Weights of a small GPT-style language model, trained from scratch on English Wikipedia.
Architecture: RMSNorm before each block, rotary positions, tied embeddings.
Training: a variant of Muon for these matrices, 10064 steps.
Each number is 200 + 20 x the weight over its row's rms, rounded and kept within 0 to 999. Layers, rows and columns count from 0. The size before them is the row's rms in percent of the matrix's.

# o: layer 2 attention output (transposed), 192x128, rms 0.0634, rows 123-127,155-159,187-191, columns 0-127
# v: layer 2 attention value, 64x128, rms 0.127, rows 60-63, columns 0-127
# up: layer 2 MLP up, 512x128, rms 0.151, rows 0-17, columns 0-127
# down: layer 2 MLP down (transposed), 512x128, rms 0.0693, rows 0-16, columns 0-127
o123,121,196,223,183,211,205,230,179,187,214,221,214,189,179,196,211,193,192,202,202,216,185,195,196,191,209,217,176,193,213,239,177,189,158,217,199,214,223,214,189,210,241,216,192,179,204,160,184,194,217,226,225,198,189,183,160,228,206,185,214,207,220,183,195,203,183,219,148,217,209,222,183,167,231,195,190,212,176,189,177,245,200,192,200,213,191,192,144,201,211,211,187,223,191,173,148,192,178,182,205,222,178,225,223,189,210,207,173,234,191,149,202,173,224,198,198,191,207,209,210,201,194,186,203,218,189,223,169,185
o155,065,185,185,204,189,207,187,153,219,221,232,205,228,190,181,174,199,199,202,227,209,204,203,182,210,178,200,213,184,203,196,214,204,232,183,212,145,159,222,219,208,190,187,215,218,170,226,218,194,203,211,178,243,207,171,203,185,190,184,162,161,173,188,212,218,211,208,197,234,189,153,174,199,222,219,200,181,215,182,204,208,198,196,185,208,191,184,169,151,204,214,212,209,195,215,216,189,199,195,213,243,232,185,154,171,181,165,216,190,180,188,205,188,179,180,199,198,179,192,215,202,224,232,190,183,187,189,195,197
o187,105,227,179,232,211,177,175,206,193,207,202,170,192,224,175,215,246,226,177,228,168,228,181,202,225,226,187,216,255,208,202,214,185,214,176,185,222,188,185,169,172,195,203,199,221,189,209,200,170,192,174,223,189,176,202,254,207,212,194,187,194,200,231,166,156,199,180,228,164,194,190,246,207,186,197,244,193,207,201,220,188,208,196,178,200,204,232,227,195,194,167,175,195,211,236,211,195,202,207,193,210,193,185,206,226,214,208,180,189,193,239,196,218,192,199,191,194,200,209,177,207,190,185,218,212,193,201,216,207
v60,104,191,187,206,185,176,214,236,187,171,230,198,160,183,201,183,224,188,166,226,208,227,191,226,169,176,198,204,222,186,210,205,204,204,189,209,229,186,174,196,215,196,202,209,226,209,193,196,173,191,195,201,171,195,181,251,174,165,209,169,211,216,166,177,201,189,230,205,210,189,208,165,191,203,189,188,183,165,186,224,193,193,191,210,214,196,206,201,219,198,233,181,193,222,169,183,228,225,191,217,208,247,209,209,189,185,179,194,184,225,163,204,225,197,221,180,234,211,217,228,223,176,163,209,234,188,192,192,234
o124,110,177,196,176,170,211,191,209,202,222,168,195,226,219,255,186,193,211,221,190,212,186,219,225,200,183,183,226,189,191,209,161,224,195,198,216,192,172,177,199,177,191,220,234,210,206,193,164,214,190,198,180,212,210,187,204,209,205,205,197,173,197,234,223,167,184,190,191,185,151,190,213,185,190,177,208,226,208,176,191,159,186,201,209,204,203,212,210,182,227,193,231,224,156,169,192,197,165,225,190,174,164,191,234,179,203,195,220,204,181,231,178,203,218,176,219,191,189,187,203,246,197,206,210,186,192,219,176,165
o156,079,181,217,206,206,198,205,195,220,196,234,171,233,179,182,201,179,207,209,202,224,176,186,180,209,224,221,219,208,181,186,175,210,194,231,203,214,218,243,214,203,179,188,206,181,193,206,197,217,192,211,212,194,199,198,206,216,202,185,207,236,195,155,180,219,169,200,201,175,242,190,209,205,207,224,254,199,215,204,214,249,178,225,198,205,195,206,204,180,179,215,179,156,250,234,199,188,196,222,174,200,220,212,179,228,205,206,210,197,224,188,174,223,194,172,193,218,216,190,207,173,209,175,181,177,147,212,182,180
o188,111,218,214,185,207,226,196,193,181,200,218,218,210,235,172,216,236,213,195,245,191,226,197,210,190,214,216,166,204,207,176,204,196,222,194,202,220,217,193,224,204,229,191,202,188,168,183,232,190,179,185,219,188,185,186,212,239,228,232,216,206,217,212,222,222,208,196,191,218,183,187,209,185,160,229,185,206,183,227,212,146,192,179,201,218,188,178,176,191,187,195,222,203,234,220,218,188,230,168,200,175,152,195,198,220,186,208,194,209,196,226,205,239,190,237,176,204,210,211,204,170,201,205,192,208,249,215,222,213
v61,093,180,223,200,210,184,187,187,178,154,210,238,208,206,235,194,194,218,183,200,180,235,201,221,175,217,199,233,187,187,167,181,192,201,196,176,199,157,232,174,200,230,187,218,180,183,204,207,247,195,208,198,198,173,218,187,224,192,186,181,223,219,221,174,204,191,192,198,191,213,225,234,181,221,231,200,208,206,209,197,232,218,185,203,207,228,179,182,207,207,219,160,209,154,206,209,196,172,243,227,166,198,190,192,191,223,170,189,217,197,192,153,230,202,188,202,220,174,196,220,207,165,204,201,197,197,204,196,211
o125,101,257,170,188,190,185,215,230,192,211,201,169,195,195,208,207,190,183,179,216,216,196,202,187,224,187,171,197,160,172,230,183,184,194,199,234,189,227,206,191,186,180,234,206,206,230,170,229,204,227,182,146,211,228,196,208,161,196,196,223,215,209,209,208,189,195,202,223,225,214,223,181,181,203,205,212,186,228,217,148,177,193,211,213,210,184,186,204,191,205,202,217,217,225,200,235,213,195,186,171,194,193,218,182,188,207,196,214,214,166,230,209,227,186,228,185,189,202,238,217,211,183,202,171,192,182,214,228,232
o157,083,205,182,201,226,210,209,211,202,212,200,183,179,187,214,180,176,188,217,178,173,217,192,186,179,194,211,177,198,238,183,170,199,195,213,195,192,205,172,178,193,189,193,207,219,171,260,190,193,176,219,203,209,191,181,195,214,177,187,205,205,205,208,218,189,178,219,193,209,187,224,195,198,136,186,201,210,197,233,194,236,206,175,197,177,206,219,196,197,219,232,206,193,190,227,208,187,194,203,235,225,199,204,219,155,185,183,214,200,182,193,240,201,191,147,223,189,198,182,168,183,230,218,194,220,166,164,173,153
o189,098,212,228,206,202,209,200,219,195,185,202,218,199,183,217,240,178,209,195,178,192,196,174,209,214,204,207,188,178,214,170,237,214,224,184,178,174,215,176,219,208,237,187,230,239,224,220,210,147,226,215,141,190,223,199,203,194,180,199,237,197,184,210,193,175,203,228,184,196,219,186,178,185,208,199,185,185,181,157,219,209,179,201,157,191,176,200,193,207,194,193,183,181,212,215,210,206,237,182,171,210,209,168,209,214,206,173,216,176,246,218,222,172,203,195,193,222,227,188,204,209,209,208,222,191,213,223,215,220
v62,100,190,204,219,179,210,222,215,197,234,206,190,216,200,177,195,191,200,171,197,164,222,233,195,182,230,188,257,220,194,187,196,198,216,189,201,156,216,188,236,177,164,221,185,177,210,205,179,217,244,178,216,197,196,196,184,227,192,193,200,207,196,216,178,200,201,199,175,203,236,179,186,210,212,207,230,162,195,227,165,202,196,224,200,224,223,184,209,219,224,191,194,215,181,209,186,146,230,220,200,202,225,189,204,184,185,204,216,186,181,199,183,203,185,204,203,201,197,184,145,197,186,195,244,223,181,207,166,213
o126,119,199,190,271,200,170,238,192,212,204,196,205,177,205,186,183,209,182,220,176,197,194,203,162,181,203,231,175,196,210,192,233,220,169,179,222,204,204,196,202,187,160,173,207,196,189,217,184,215,234,203,190,183,208,194,195,174,176,202,192,191,209,159,173,207,200,200,194,204,201,225,190,165,200,222,175,215,230,195,227,192,195,195,173,191,176,202,214,208,227,178,194,236,212,220,188,184,188,165,232,200,158,183,189,173,224,213,193,237,230,211,215,211,215,222,158,185,194,231,220,189,214,189,200,215,195,184,205,175
o158,078,189,203,143,235,208,197,189,169,212,201,239,174,184,180,204,208,214,196,215,222,230,168,204,211,204,209,202,203,201,212,198,208,206,217,179,231,162,257,195,191,247,208,167,187,166,209,232,185,177,194,190,218,214,185,233,189,194,202,188,178,196,205,198,192,199,160,194,217,178,202,231,211,207,187,204,167,189,180,216,192,228,230,221,189,182,210,210,209,183,211,224,182,178,202,194,187,203,239,200,181,189,235,190,223,175,161,226,187,199,204,188,185,175,158,184,215,182,206,212,192,218,184,190,204,219,211,179,222
o190,098,195,239,173,213,193,216,204,211,208,206,185,220,227,225,225,178,200,217,172,219,223,183,153,208,216,208,201,190,186,183,205,213,215,234,183,181,188,212,223,201,205,223,205,212,185,154,178,211,221,187,187,201,178,219,193,181,201,191,192,208,205,190,228,198,205,207,174,217,178,208,148,179,205,198,256,203,209,210,169,214,222,179,213,203,234,220,192,194,185,248,200,168,239,212,209,229,194,202,192,191,217,201,218,226,252,231,210,206,188,233,181,195,210,180,201,203,209,181,216,216,214,212,166,190,218,205,165,206
v63,091,187,190,188,213,225,195,186,208,209,209,217,196,209,208,201,220,192,176,198,186,194,178,200,172,212,219,181,164,247,172,180,200,231,201,177,200,202,194,185,225,207,213,238,216,219,180,206,225,201,185,225,204,240,178,232,253,216,225,236,186,169,210,188,198,226,210,202,196,211,182,227,235,210,181,239,188,205,169,207,201,194,194,204,213,222,178,197,216,190,200,191,183,257,245,158,188,231,208,203,196,157,183,181,184,227,196,189,209,202,213,206,188,197,200,207,220,185,189,209,205,202,190,173,223,234,213,224,204
o127,099,225,194,222,197,221,210,197,178,220,221,206,213,204,199,214,227,168,182,241,213,213,178,168,195,250,219,226,198,189,189,196,142,194,179,197,190,190,216,237,192,181,218,175,224,196,197,201,233,203,204,207,177,171,194,187,204,203,172,198,246,222,183,218,223,179,227,208,213,223,222,213,199,205,176,213,177,207,226,161,182,204,206,168,170,207,219,180,181,206,158,203,176,184,193,205,202,210,218,182,198,224,227,164,206,212,226,187,195,180,207,227,196,212,228,185,196,199,203,206,189,189,230,205,181,158,181,212,222
o159,082,196,188,211,152,191,238,215,199,205,171,193,176,208,189,190,203,232,217,231,213,194,218,206,193,152,193,189,191,189,189,204,195,172,222,178,231,214,181,164,193,213,199,214,197,183,215,226,201,172,168,193,184,199,201,225,193,221,189,205,158,189,199,204,171,215,201,189,225,162,222,204,175,201,206,190,200,228,219,243,215,209,201,191,203,174,168,220,187,207,212,183,208,204,233,198,191,191,230,205,192,153,235,198,231,218,197,203,182,178,204,167,234,196,185,228,163,201,206,193,202,222,234,241,204,220,223,182,207
o191,107,207,214,197,232,207,196,207,211,190,178,173,213,188,207,207,201,196,248,186,204,191,210,182,230,216,189,224,215,198,223,178,226,205,195,214,165,201,246,184,233,216,183,189,183,188,196,200,192,205,192,222,207,207,191,151,227,217,166,214,210,202,218,174,190,184,197,194,197,242,208,174,211,218,222,158,220,185,188,178,199,184,190,222,221,241,209,185,169,199,221,175,188,207,200,197,195,208,193,192,213,237,171,230,205,182,191,213,196,226,174,202,190,221,207,162,258,173,200,230,206,169,172,193,166,203,202,185,181
up0,105,183,186,177,188,207,193,198,222,167,208,220,187,194,194,206,237,219,221,192,187,236,188,203,200,191,238,216,204,231,204,202,181,245,190,190,193,207,160,205,206,169,216,238,202,217,199,213,182,208,196,227,201,176,229,186,204,173,235,202,207,208,213,222,220,207,183,203,235,180,196,226,189,240,182,194,219,178,208,200,185,216,244,172,203,222,214,193,232,186,213,185,195,206,181,170,211,249,203,177,189,197,210,164,222,155,217,238,182,190,200,230,234,216,205,199,218,172,190,184,200,197,197,189,205,236,207,181,212
down0,109,214,234,216,224,167,181,197,203,193,182,204,216,191,186,190,212,213,209,204,207,195,176,206,227,201,202,175,198,220,233,219,194,186,185,201,205,182,195,163,184,220,242,192,182,197,204,218,192,225,182,214,204,211,190,205,244,199,204,211,195,197,168,204,200,187,195,223,179,238,199,217,197,206,204,199,196,169,183,211,168,186,165,215,200,231,197,189,229,198,208,180,247,226,217,194,213,177,237,199,193,220,221,208,177,200,128,223,173,218,177,217,197,191,204,188,218,208,249,196,250,210,195,220,204,215,221,163,222
up1,103,242,217,197,170,204,209,198,218,203,224,198,195,196,171,185,223,198,209,243,181,189,185,176,193,227,221,211,242,147,224,219,172,203,201,240,146,209,228,157,204,215,213,201,229,231,218,192,191,195,202,170,218,200,176,229,184,183,196,187,229,189,220,188,216,209,197,226,209,208,193,203,219,177,195,198,177,221,191,209,201,220,204,222,192,198,188,208,217,196,181,188,174,212,176,211,237,217,202,188,183,246,204,200,196,230,224,230,175,206,210,199,226,169,212,210,189,200,213,219,200,180,161,171,194,188,210,202,202
down1,103,190,228,209,210,171,193,191,182,197,194,196,186,185,158,212,202,186,196,196,226,224,205,221,173,194,157,190,222,212,209,194,201,217,218,182,221,182,198,199,204,223,211,243,197,213,224,228,197,201,190,184,203,235,225,158,154,208,213,180,201,197,185,224,194,190,193,144,209,164,208,211,212,240,194,204,220,192,192,181,239,193,194,217,185,223,231,166,177,173,222,236,183,185,170,215,169,194,161,205,233,205,194,197,188,173,216,199,208,207,233,197,197,211,200,204,191,194,193,177,204,210,202,214,204,232,246,184,190
up2,102,202,214,200,186,216,185,191,196,220,219,193,193,209,178,189,162,249,174,200,178,196,178,217,198,209,161,189,234,187,222,182,187,221,193,206,193,195,201,223,201,194,187,217,192,184,192,170,212,205,168,181,177,223,209,216,202,217,206,193,203,217,231,196,183,208,202,222,190,218,189,160,224,187,181,174,220,215,222,172,184,191,193,222,194,176,170,214,159,196,175,230,212,200,191,215,186,204,228,202,170,208,190,209,171,159,213,225,244,195,192,184,229,247,197,190,203,196,219,221,266,166,191,191,212,175,198,216,212
down2,102,192,204,196,222,195,191,225,184,184,203,214,228,181,201,175,135,198,217,194,212,229,193,221,161,198,205,205,211,227,167,190,201,196,229,197,228,231,192,224,204,208,236,160,198,184,176,225,195,211,202,239,180,207,184,206,193,184,201,218,231,223,206,222,228,197,191,230,188,221,196,232,196,210,209,242,185,202,220,187,174,224,183,181,200,202,224,206,193,195,182,208,227,175,196,205,200,181,208,196,234,211,202,201,239,198,191,182,195,181,192,168,188,207,198,203,176,191,212,254,226,202,157,190,193,187,162,201,231
up3,110,214,212,192,202,195,237,172,202,256,210,205,213,198,195,186,222,210,170,215,174,167,187,197,217,205,193,181,199,201,166,200,213,198,199,214,222,206,171,187,199,201,171,210,211,191,216,197,217,220,225,210,248,167,213,221,182,196,227,256,202,235,215,206,188,201,201,226,171,188,188,225,216,181,208,192,191,225,206,187,194,188,236,208,209,219,174,175,194,186,199,223,180,237,208,205,175,180,213,207,184,204,233,218,216,194,172,205,191,229,202,219,190,204,221,229,172,191,176,149,212,178,190,218,155,170,201,202,214
down3,112,195,192,188,202,189,191,171,212,218,193,215,197,173,182,211,211,164,229,195,193,183,214,187,214,187,186,231,214,192,207,229,205,179,167,187,184,185,242,232,220,222,208,176,213,181,243,175,179,195,184,235,221,217,189,205,155,187,207,220,225,214,227,194,194,173,201,210,201,204,187,183,209,200,206,224,182,182,208,177,197,179,206,203,187,213,226,189,201,181,230,189,188,200,205,190,215,220,175,232,195,213,181,170,130,221,213,203,203,199,184,196,204,203,194,200,199,188,159,183,232,235,226,185,203,225,223,214,146
up4,101,180,220,236,233,195,191,207,205,183,194,205,235,237,197,212,145,185,188,200,214,228,205,219,193,179,179,226,161,213,203,208,201,165,198,200,208,220,193,216,198,223,198,222,220,177,199,157,214,207,208,161,207,177,176,177,203,187,222,209,210,249,217,183,185,236,245,203,187,192,207,199,213,190,189,177,217,189,213,182,171,231,228,222,221,193,193,164,171,192,197,206,174,202,239,214,179,198,194,174,189,218,193,191,179,187,221,210,190,218,207,218,173,204,182,224,211,165,197,179,228,170,202,214,185,189,189,187,195
down4,104,162,209,173,193,185,206,184,182,215,180,192,206,166,207,220,195,183,172,186,201,214,199,195,218,209,209,209,244,193,190,204,247,215,208,179,219,189,217,217,159,242,173,183,218,216,220,206,218,223,179,201,166,202,230,202,226,151,202,184,170,169,220,204,187,199,191,217,219,209,201,186,190,207,194,212,152,220,190,205,216,170,218,188,202,191,180,206,224,211,181,206,218,198,180,187,200,219,174,218,217,172,212,172,199,186,210,212,186,206,217,192,223,202,182,172,209,220,213,188,172,225,179,219,222,205,244,181,148
up5,096,200,139,183,183,171,190,177,213,186,193,210,203,205,169,177,193,177,189,212,221,193,236,246,196,212,196,232,179,214,173,201,214,204,193,218,220,186,209,197,183,169,191,209,210,189,196,162,232,203,186,182,197,221,190,224,195,231,191,211,200,188,203,211,199,176,233,201,220,198,192,193,180,184,193,197,243,179,201,245,214,174,190,223,183,195,199,193,201,182,171,186,213,213,195,186,195,177,170,186,187,142,178,188,215,216,233,187,215,189,242,178,177,221,159,190,208,194,194,209,201,193,205,160,238,181,198,190,187
down5,119,158,212,170,192,233,185,201,187,203,196,207,196,231,208,199,171,198,200,189,209,213,188,211,178,170,204,197,150,227,223,191,212,194,183,225,200,208,173,183,218,183,210,214,218,222,246,175,186,204,177,189,232,202,219,215,208,186,173,172,188,197,197,228,166,192,213,204,226,188,183,179,194,225,226,176,205,186,184,218,222,229,197,215,177,218,219,187,211,233,203,210,238,238,181,222,205,211,143,168,207,182,169,172,204,202,195,221,185,205,198,232,218,197,155,174,193,194,203,175,207,196,186,192,201,217,222,186,205
up6,100,171,215,202,198,182,181,214,180,197,180,216,195,191,212,192,227,194,196,195,247,197,161,205,185,183,236,234,181,174,236,210,218,189,199,184,207,181,183,185,177,155,200,211,210,197,184,189,204,204,157,189,248,192,204,199,183,174,215,193,198,179,230,206,219,203,170,217,206,217,206,206,199,193,188,194,189,178,185,215,230,150,160,208,228,220,205,198,198,218,182,185,210,227,193,203,186,190,177,249,220,205,213,238,206,240,228,185,221,178,206,219,204,210,183,190,212,186,205,165,192,175,212,230,162,207,215,195,199
down6,094,194,207,188,219,175,180,206,207,193,172,136,164,203,192,181,198,211,208,212,196,194,199,201,219,172,214,182,212,157,229,179,213,204,242,226,243,184,210,218,225,246,198,226,207,221,174,193,238,185,239,176,170,172,176,213,215,221,193,207,192,183,176,167,201,199,225,204,188,172,211,220,192,222,210,215,198,213,248,226,188,239,195,222,228,188,190,192,204,202,171,208,184,202,192,213,207,210,191,211,202,201,186,221,210,227,192,189,184,176,232,196,185,197,203,199,187,200,191,175,228,216,225,221,200,217,183,183,187
up7,095,194,203,195,193,219,200,189,181,227,225,187,222,214,238,211,197,190,203,224,219,171,224,191,207,190,209,199,189,218,209,191,203,200,236,207,193,212,210,199,182,219,219,197,196,201,188,189,204,231,208,157,214,195,168,212,197,178,169,174,192,166,197,176,169,187,218,190,198,217,210,196,186,201,215,167,206,194,194,217,177,215,207,196,203,200,192,201,194,222,199,195,242,270,171,186,211,234,191,147,223,196,224,226,169,175,239,208,201,218,170,187,144,204,201,211,216,169,180,184,178,220,228,200,184,188,198,236,204
down7,096,204,188,219,210,187,181,189,216,187,215,184,143,176,204,204,178,197,140,212,207,247,225,217,215,196,194,230,190,184,182,169,222,196,220,240,171,206,158,206,198,200,162,220,205,203,212,242,186,207,190,197,183,207,222,197,193,194,177,183,224,202,225,211,212,221,190,200,200,167,202,230,249,210,198,197,155,182,204,219,209,206,183,204,215,197,191,207,207,189,217,221,193,220,217,218,180,177,190,234,191,210,203,219,207,224,171,225,213,214,231,185,194,181,200,203,198,197,151,197,225,174,208,196,191,209,217,171,213
up8,101,230,205,233,206,198,197,217,245,244,185,176,197,218,217,203,182,215,197,202,201,208,174,200,235,246,184,240,211,216,223,148,212,190,222,193,186,265,220,185,218,208,187,180,183,202,226,228,206,183,234,215,182,222,203,180,188,173,196,214,204,188,202,187,175,201,219,213,220,171,172,208,201,228,212,158,176,194,178,186,220,226,208,247,210,181,174,206,194,206,188,194,216,209,219,210,180,167,166,214,188,198,184,205,218,221,224,208,205,212,195,207,206,206,193,208,222,178,213,204,204,192,186,194,198,185,212,228,197
down8,099,223,211,217,228,210,178,198,192,183,217,205,186,239,200,224,233,216,204,204,173,183,222,201,182,216,194,228,240,221,188,230,193,214,240,161,199,173,199,211,180,174,227,182,176,200,192,235,210,205,195,171,185,196,177,172,189,187,204,216,193,195,186,205,212,219,184,194,203,208,194,207,204,205,174,221,190,180,228,188,201,183,220,195,211,209,235,175,161,145,199,178,199,203,181,192,173,160,173,181,189,198,170,228,218,178,211,193,186,213,196,215,166,196,199,193,178,191,246,211,170,199,203,207,165,207,177,215,238
up9,092,199,194,206,200,236,192,226,207,218,248,216,224,213,211,206,199,190,208,226,203,218,217,190,167,233,203,204,226,252,195,188,195,193,227,190,196,208,215,226,230,216,185,219,178,203,184,206,197,206,212,200,204,208,184,218,241,199,192,196,255,171,194,206,202,201,207,210,222,195,242,189,210,265,225,187,209,207,233,185,201,178,214,183,177,182,178,200,215,200,198,215,204,181,219,178,213,239,198,188,214,246,192,235,199,209,201,170,177,200,211,172,209,193,205,236,187,196,203,224,230,226,216,194,200,199,220,221,168
down9,093,178,189,170,214,194,212,191,201,217,149,184,172,213,195,204,203,185,177,182,218,161,216,241,187,202,214,216,230,155,198,222,203,213,202,192,201,200,201,201,187,130,210,196,244,207,187,235,209,224,246,230,198,205,222,202,199,204,180,187,155,182,178,195,202,188,199,172,191,169,190,194,184,191,178,191,203,203,162,209,210,225,173,182,198,209,189,166,196,207,195,169,185,205,200,200,192,191,207,222,175,192,209,190,193,209,181,216,188,237,182,203,156,208,175,193,190,204,214,174,191,192,212,199,209,166,196,182,232
up10,093,191,196,188,170,184,177,206,154,205,163,207,182,197,225,197,219,159,198,181,160,179,191,183,171,208,206,219,197,209,210,211,230,202,186,201,239,205,199,191,217,186,208,203,204,196,183,224,229,215,214,145,246,168,172,193,219,192,213,180,217,180,198,212,170,141,194,248,173,186,197,192,201,205,223,174,180,204,186,196,202,190,224,210,152,181,173,210,231,208,210,173,194,194,188,194,193,213,186,213,182,190,203,214,187,199,187,215,230,209,155,194,170,198,199,182,218,218,206,201,210,194,188,204,179,180,204,203,188
down10,100,204,191,204,170,175,198,196,236,175,143,211,238,205,183,196,186,201,180,248,204,207,192,197,200,192,188,165,203,208,185,170,208,207,173,180,217,219,181,233,196,211,203,170,202,203,209,236,191,183,224,184,239,195,207,204,214,201,166,206,162,224,202,235,215,196,198,193,221,237,190,207,170,229,190,186,183,183,228,201,201,199,183,192,197,184,200,185,201,201,196,227,215,176,236,193,199,206,188,175,182,206,173,167,231,214,192,223,187,202,230,175,228,179,190,218,178,220,182,238,192,158,210,194,207,209,233,207,206
up11,098,221,183,179,196,208,211,211,210,192,169,238,214,210,243,204,216,197,232,200,235,200,173,144,200,180,220,187,197,189,186,191,207,201,219,171,186,177,170,194,198,242,212,168,187,179,196,189,179,183,196,201,153,191,217,222,197,184,207,217,218,187,170,197,221,187,216,238,211,228,200,207,214,194,200,203,226,207,250,208,207,190,169,189,203,191,213,194,160,201,174,184,182,205,227,211,180,194,208,187,188,229,212,234,196,164,187,207,224,185,219,199,222,215,222,197,205,190,235,222,176,196,220,214,204,168,236,225,203
down11,100,228,208,188,225,205,179,210,155,205,197,201,200,218,162,180,193,175,195,178,183,193,225,195,181,225,234,193,201,213,199,206,183,207,167,175,217,219,201,179,196,184,234,230,176,201,191,231,187,206,219,182,218,208,204,168,181,188,183,222,226,242,211,228,191,196,193,138,188,212,194,176,168,202,180,215,173,198,202,180,173,215,174,194,195,169,178,187,216,223,186,215,226,169,183,206,233,231,173,203,188,177,167,177,176,209,212,192,194,170,181,230,229,178,187,189,211,211,210,203,220,203,212,189,206,216,182,182,219
up12,109,225,197,197,237,189,213,214,194,171,173,219,205,178,190,198,257,216,191,218,212,222,181,193,217,183,220,224,215,170,212,210,211,177,171,211,203,210,182,189,194,149,170,229,186,224,208,209,237,178,198,173,186,160,186,209,207,216,204,202,217,231,192,158,216,212,243,181,201,214,202,204,215,160,201,170,191,194,207,152,213,191,161,203,207,197,198,176,233,211,176,200,242,211,196,194,169,223,210,168,210,208,216,180,212,168,213,218,196,189,194,197,193,198,226,176,170,220,207,192,202,198,205,204,196,206,196,204,215
down12,097,196,196,165,199,201,189,209,208,164,218,204,197,227,207,205,209,178,221,207,200,203,219,212,218,207,194,186,226,196,181,218,215,212,210,226,175,169,179,223,192,185,211,180,187,196,240,180,225,210,250,184,185,196,213,194,203,210,201,183,197,211,182,215,197,202,209,143,216,247,179,204,214,216,210,222,196,177,237,151,173,184,167,219,221,181,214,221,206,193,230,180,186,179,210,216,225,236,172,180,222,221,200,207,199,188,168,190,220,203,172,174,194,168,197,189,185,193,208,233,180,235,208,194,232,220,225,181,215
up13,100,189,230,198,230,156,191,177,219,181,218,188,225,231,196,181,225,238,203,186,207,200,197,191,220,214,184,199,187,253,208,206,199,168,212,196,208,200,247,214,226,194,233,199,203,222,197,187,172,195,186,227,184,193,190,190,211,171,229,181,178,198,177,221,183,178,202,210,170,167,164,189,212,191,225,195,220,178,239,221,189,176,199,223,214,226,178,204,213,233,155,236,208,192,242,201,179,191,230,185,188,218,209,220,172,197,204,194,193,209,211,193,224,192,185,219,214,179,201,162,215,190,204,211,190,207,196,209,176
down13,092,188,229,198,195,196,179,179,198,160,174,191,192,191,224,218,205,218,180,198,233,201,228,205,179,217,189,150,204,247,195,207,181,191,187,206,194,185,200,218,211,198,195,176,203,205,166,232,165,222,207,190,216,179,196,199,219,199,247,189,205,204,212,194,225,216,225,216,181,200,199,212,187,211,203,168,192,195,214,207,178,184,164,192,211,209,190,195,263,191,210,237,245,156,198,214,195,178,168,190,187,206,167,200,188,217,218,210,189,214,194,217,226,192,195,199,212,193,163,178,186,192,172,224,232,214,203,162,185
up14,093,228,184,179,174,237,199,171,203,240,196,203,216,200,191,174,200,211,215,186,166,212,220,203,214,199,198,150,183,189,184,204,195,202,202,197,195,195,194,169,175,197,236,228,194,197,206,198,198,205,220,188,184,216,178,181,168,193,167,170,201,188,240,208,206,194,203,183,216,189,193,170,235,196,189,213,213,205,227,149,183,197,196,181,177,244,205,198,184,204,200,205,209,191,175,181,191,233,207,166,209,214,209,244,225,238,209,209,217,170,187,213,178,222,173,192,208,194,231,163,201,184,160,189,225,173,218,202,191
down14,097,202,175,206,223,157,185,269,198,193,227,222,233,177,194,223,198,172,218,184,191,209,207,213,203,208,214,232,195,224,219,191,177,188,184,190,205,219,218,214,192,169,178,201,205,215,225,206,215,205,182,194,178,195,210,227,188,201,205,213,190,192,203,203,184,200,199,232,189,205,215,176,218,262,196,211,224,218,189,235,184,204,209,205,197,197,200,202,196,230,209,215,215,207,169,203,185,136,231,213,175,193,169,178,180,220,159,184,192,221,200,189,229,202,184,193,231,206,207,205,189,216,216,203,177,155,191,176,217
up15,101,189,186,195,206,207,186,191,167,168,224,242,180,217,168,216,188,188,160,200,175,180,232,187,235,186,189,196,178,185,221,186,204,164,176,179,198,214,226,208,207,210,171,201,184,233,208,185,186,225,205,191,191,186,179,175,227,205,175,169,184,241,200,221,164,229,193,195,224,195,166,176,237,197,225,199,223,206,211,208,208,177,233,214,214,205,172,194,173,184,194,228,165,227,217,190,157,162,206,225,193,193,225,189,176,216,184,200,206,220,227,172,218,202,202,206,219,194,206,209,195,200,192,197,212,228,202,206,216
down15,098,179,233,201,194,161,211,187,199,227,177,196,218,205,183,217,191,192,244,228,218,213,158,220,212,220,174,214,245,232,201,220,200,245,239,185,206,181,213,197,188,198,204,201,212,195,206,205,210,193,186,243,215,194,191,191,227,183,204,195,197,167,217,238,190,177,186,181,168,209,189,228,222,209,192,197,222,155,182,176,173,206,185,180,169,199,213,213,222,214,226,168,194,184,184,196,241,169,214,175,203,173,190,194,187,195,207,213,190,172,165,193,204,214,195,204,238,187,182,198,197,177,218,206,226,186,188,194,190
up16,107,196,183,218,243,196,215,168,209,210,157,199,203,174,181,208,191,221,221,185,217,219,202,199,198,202,207,186,239,214,212,168,220,183,221,212,177,236,149,197,193,212,166,187,227,220,185,200,181,212,161,185,181,187,242,183,184,216,149,231,215,194,225,218,197,208,202,220,208,201,164,166,193,196,210,232,207,219,181,215,206,208,230,189,196,230,182,172,193,199,187,163,206,191,204,219,201,198,214,188,223,216,211,176,247,182,201,196,212,235,228,181,195,217,220,183,203,220,226,204,183,182,183,205,204,187,198,188,208
down16,108,192,169,182,232,206,214,191,181,241,171,153,199,175,229,212,162,205,241,195,195,202,205,193,195,162,195,180,210,224,215,174,208,189,219,196,221,223,184,206,174,162,160,195,221,182,207,186,208,221,185,226,191,149,230,188,215,196,197,210,179,227,189,202,180,167,192,220,188,188,192,181,209,201,181,193,210,189,184,231,181,236,203,178,155,212,183,163,206,200,207,217,193,182,200,215,193,193,225,228,213,220,203,200,232,220,182,223,196,232,225,183,192,201,203,196,216,201,231,212,199,217,199,207,243,202,197,202,213
up17,103,186,157,227,209,188,193,207,191,215,201,176,205,191,195,219,215,228,182,150,200,239,191,177,211,207,221,212,170,164,194,209,201,223,231,196,217,231,174,225,209,202,185,185,192,202,162,205,168,214,208,232,198,199,211,209,198,227,216,199,254,162,218,206,196,198,179,208,189,225,197,208,195,203,190,195,225,189,210,208,211,157,185,186,218,225,253,219,231,166,196,209,201,227,225,219,194,224,195,223,186,222,232,180,220,205,222,213,201,197,208,203,226,209,189,168,170,190,169,180,190,212,198,186,179,181,184,209,187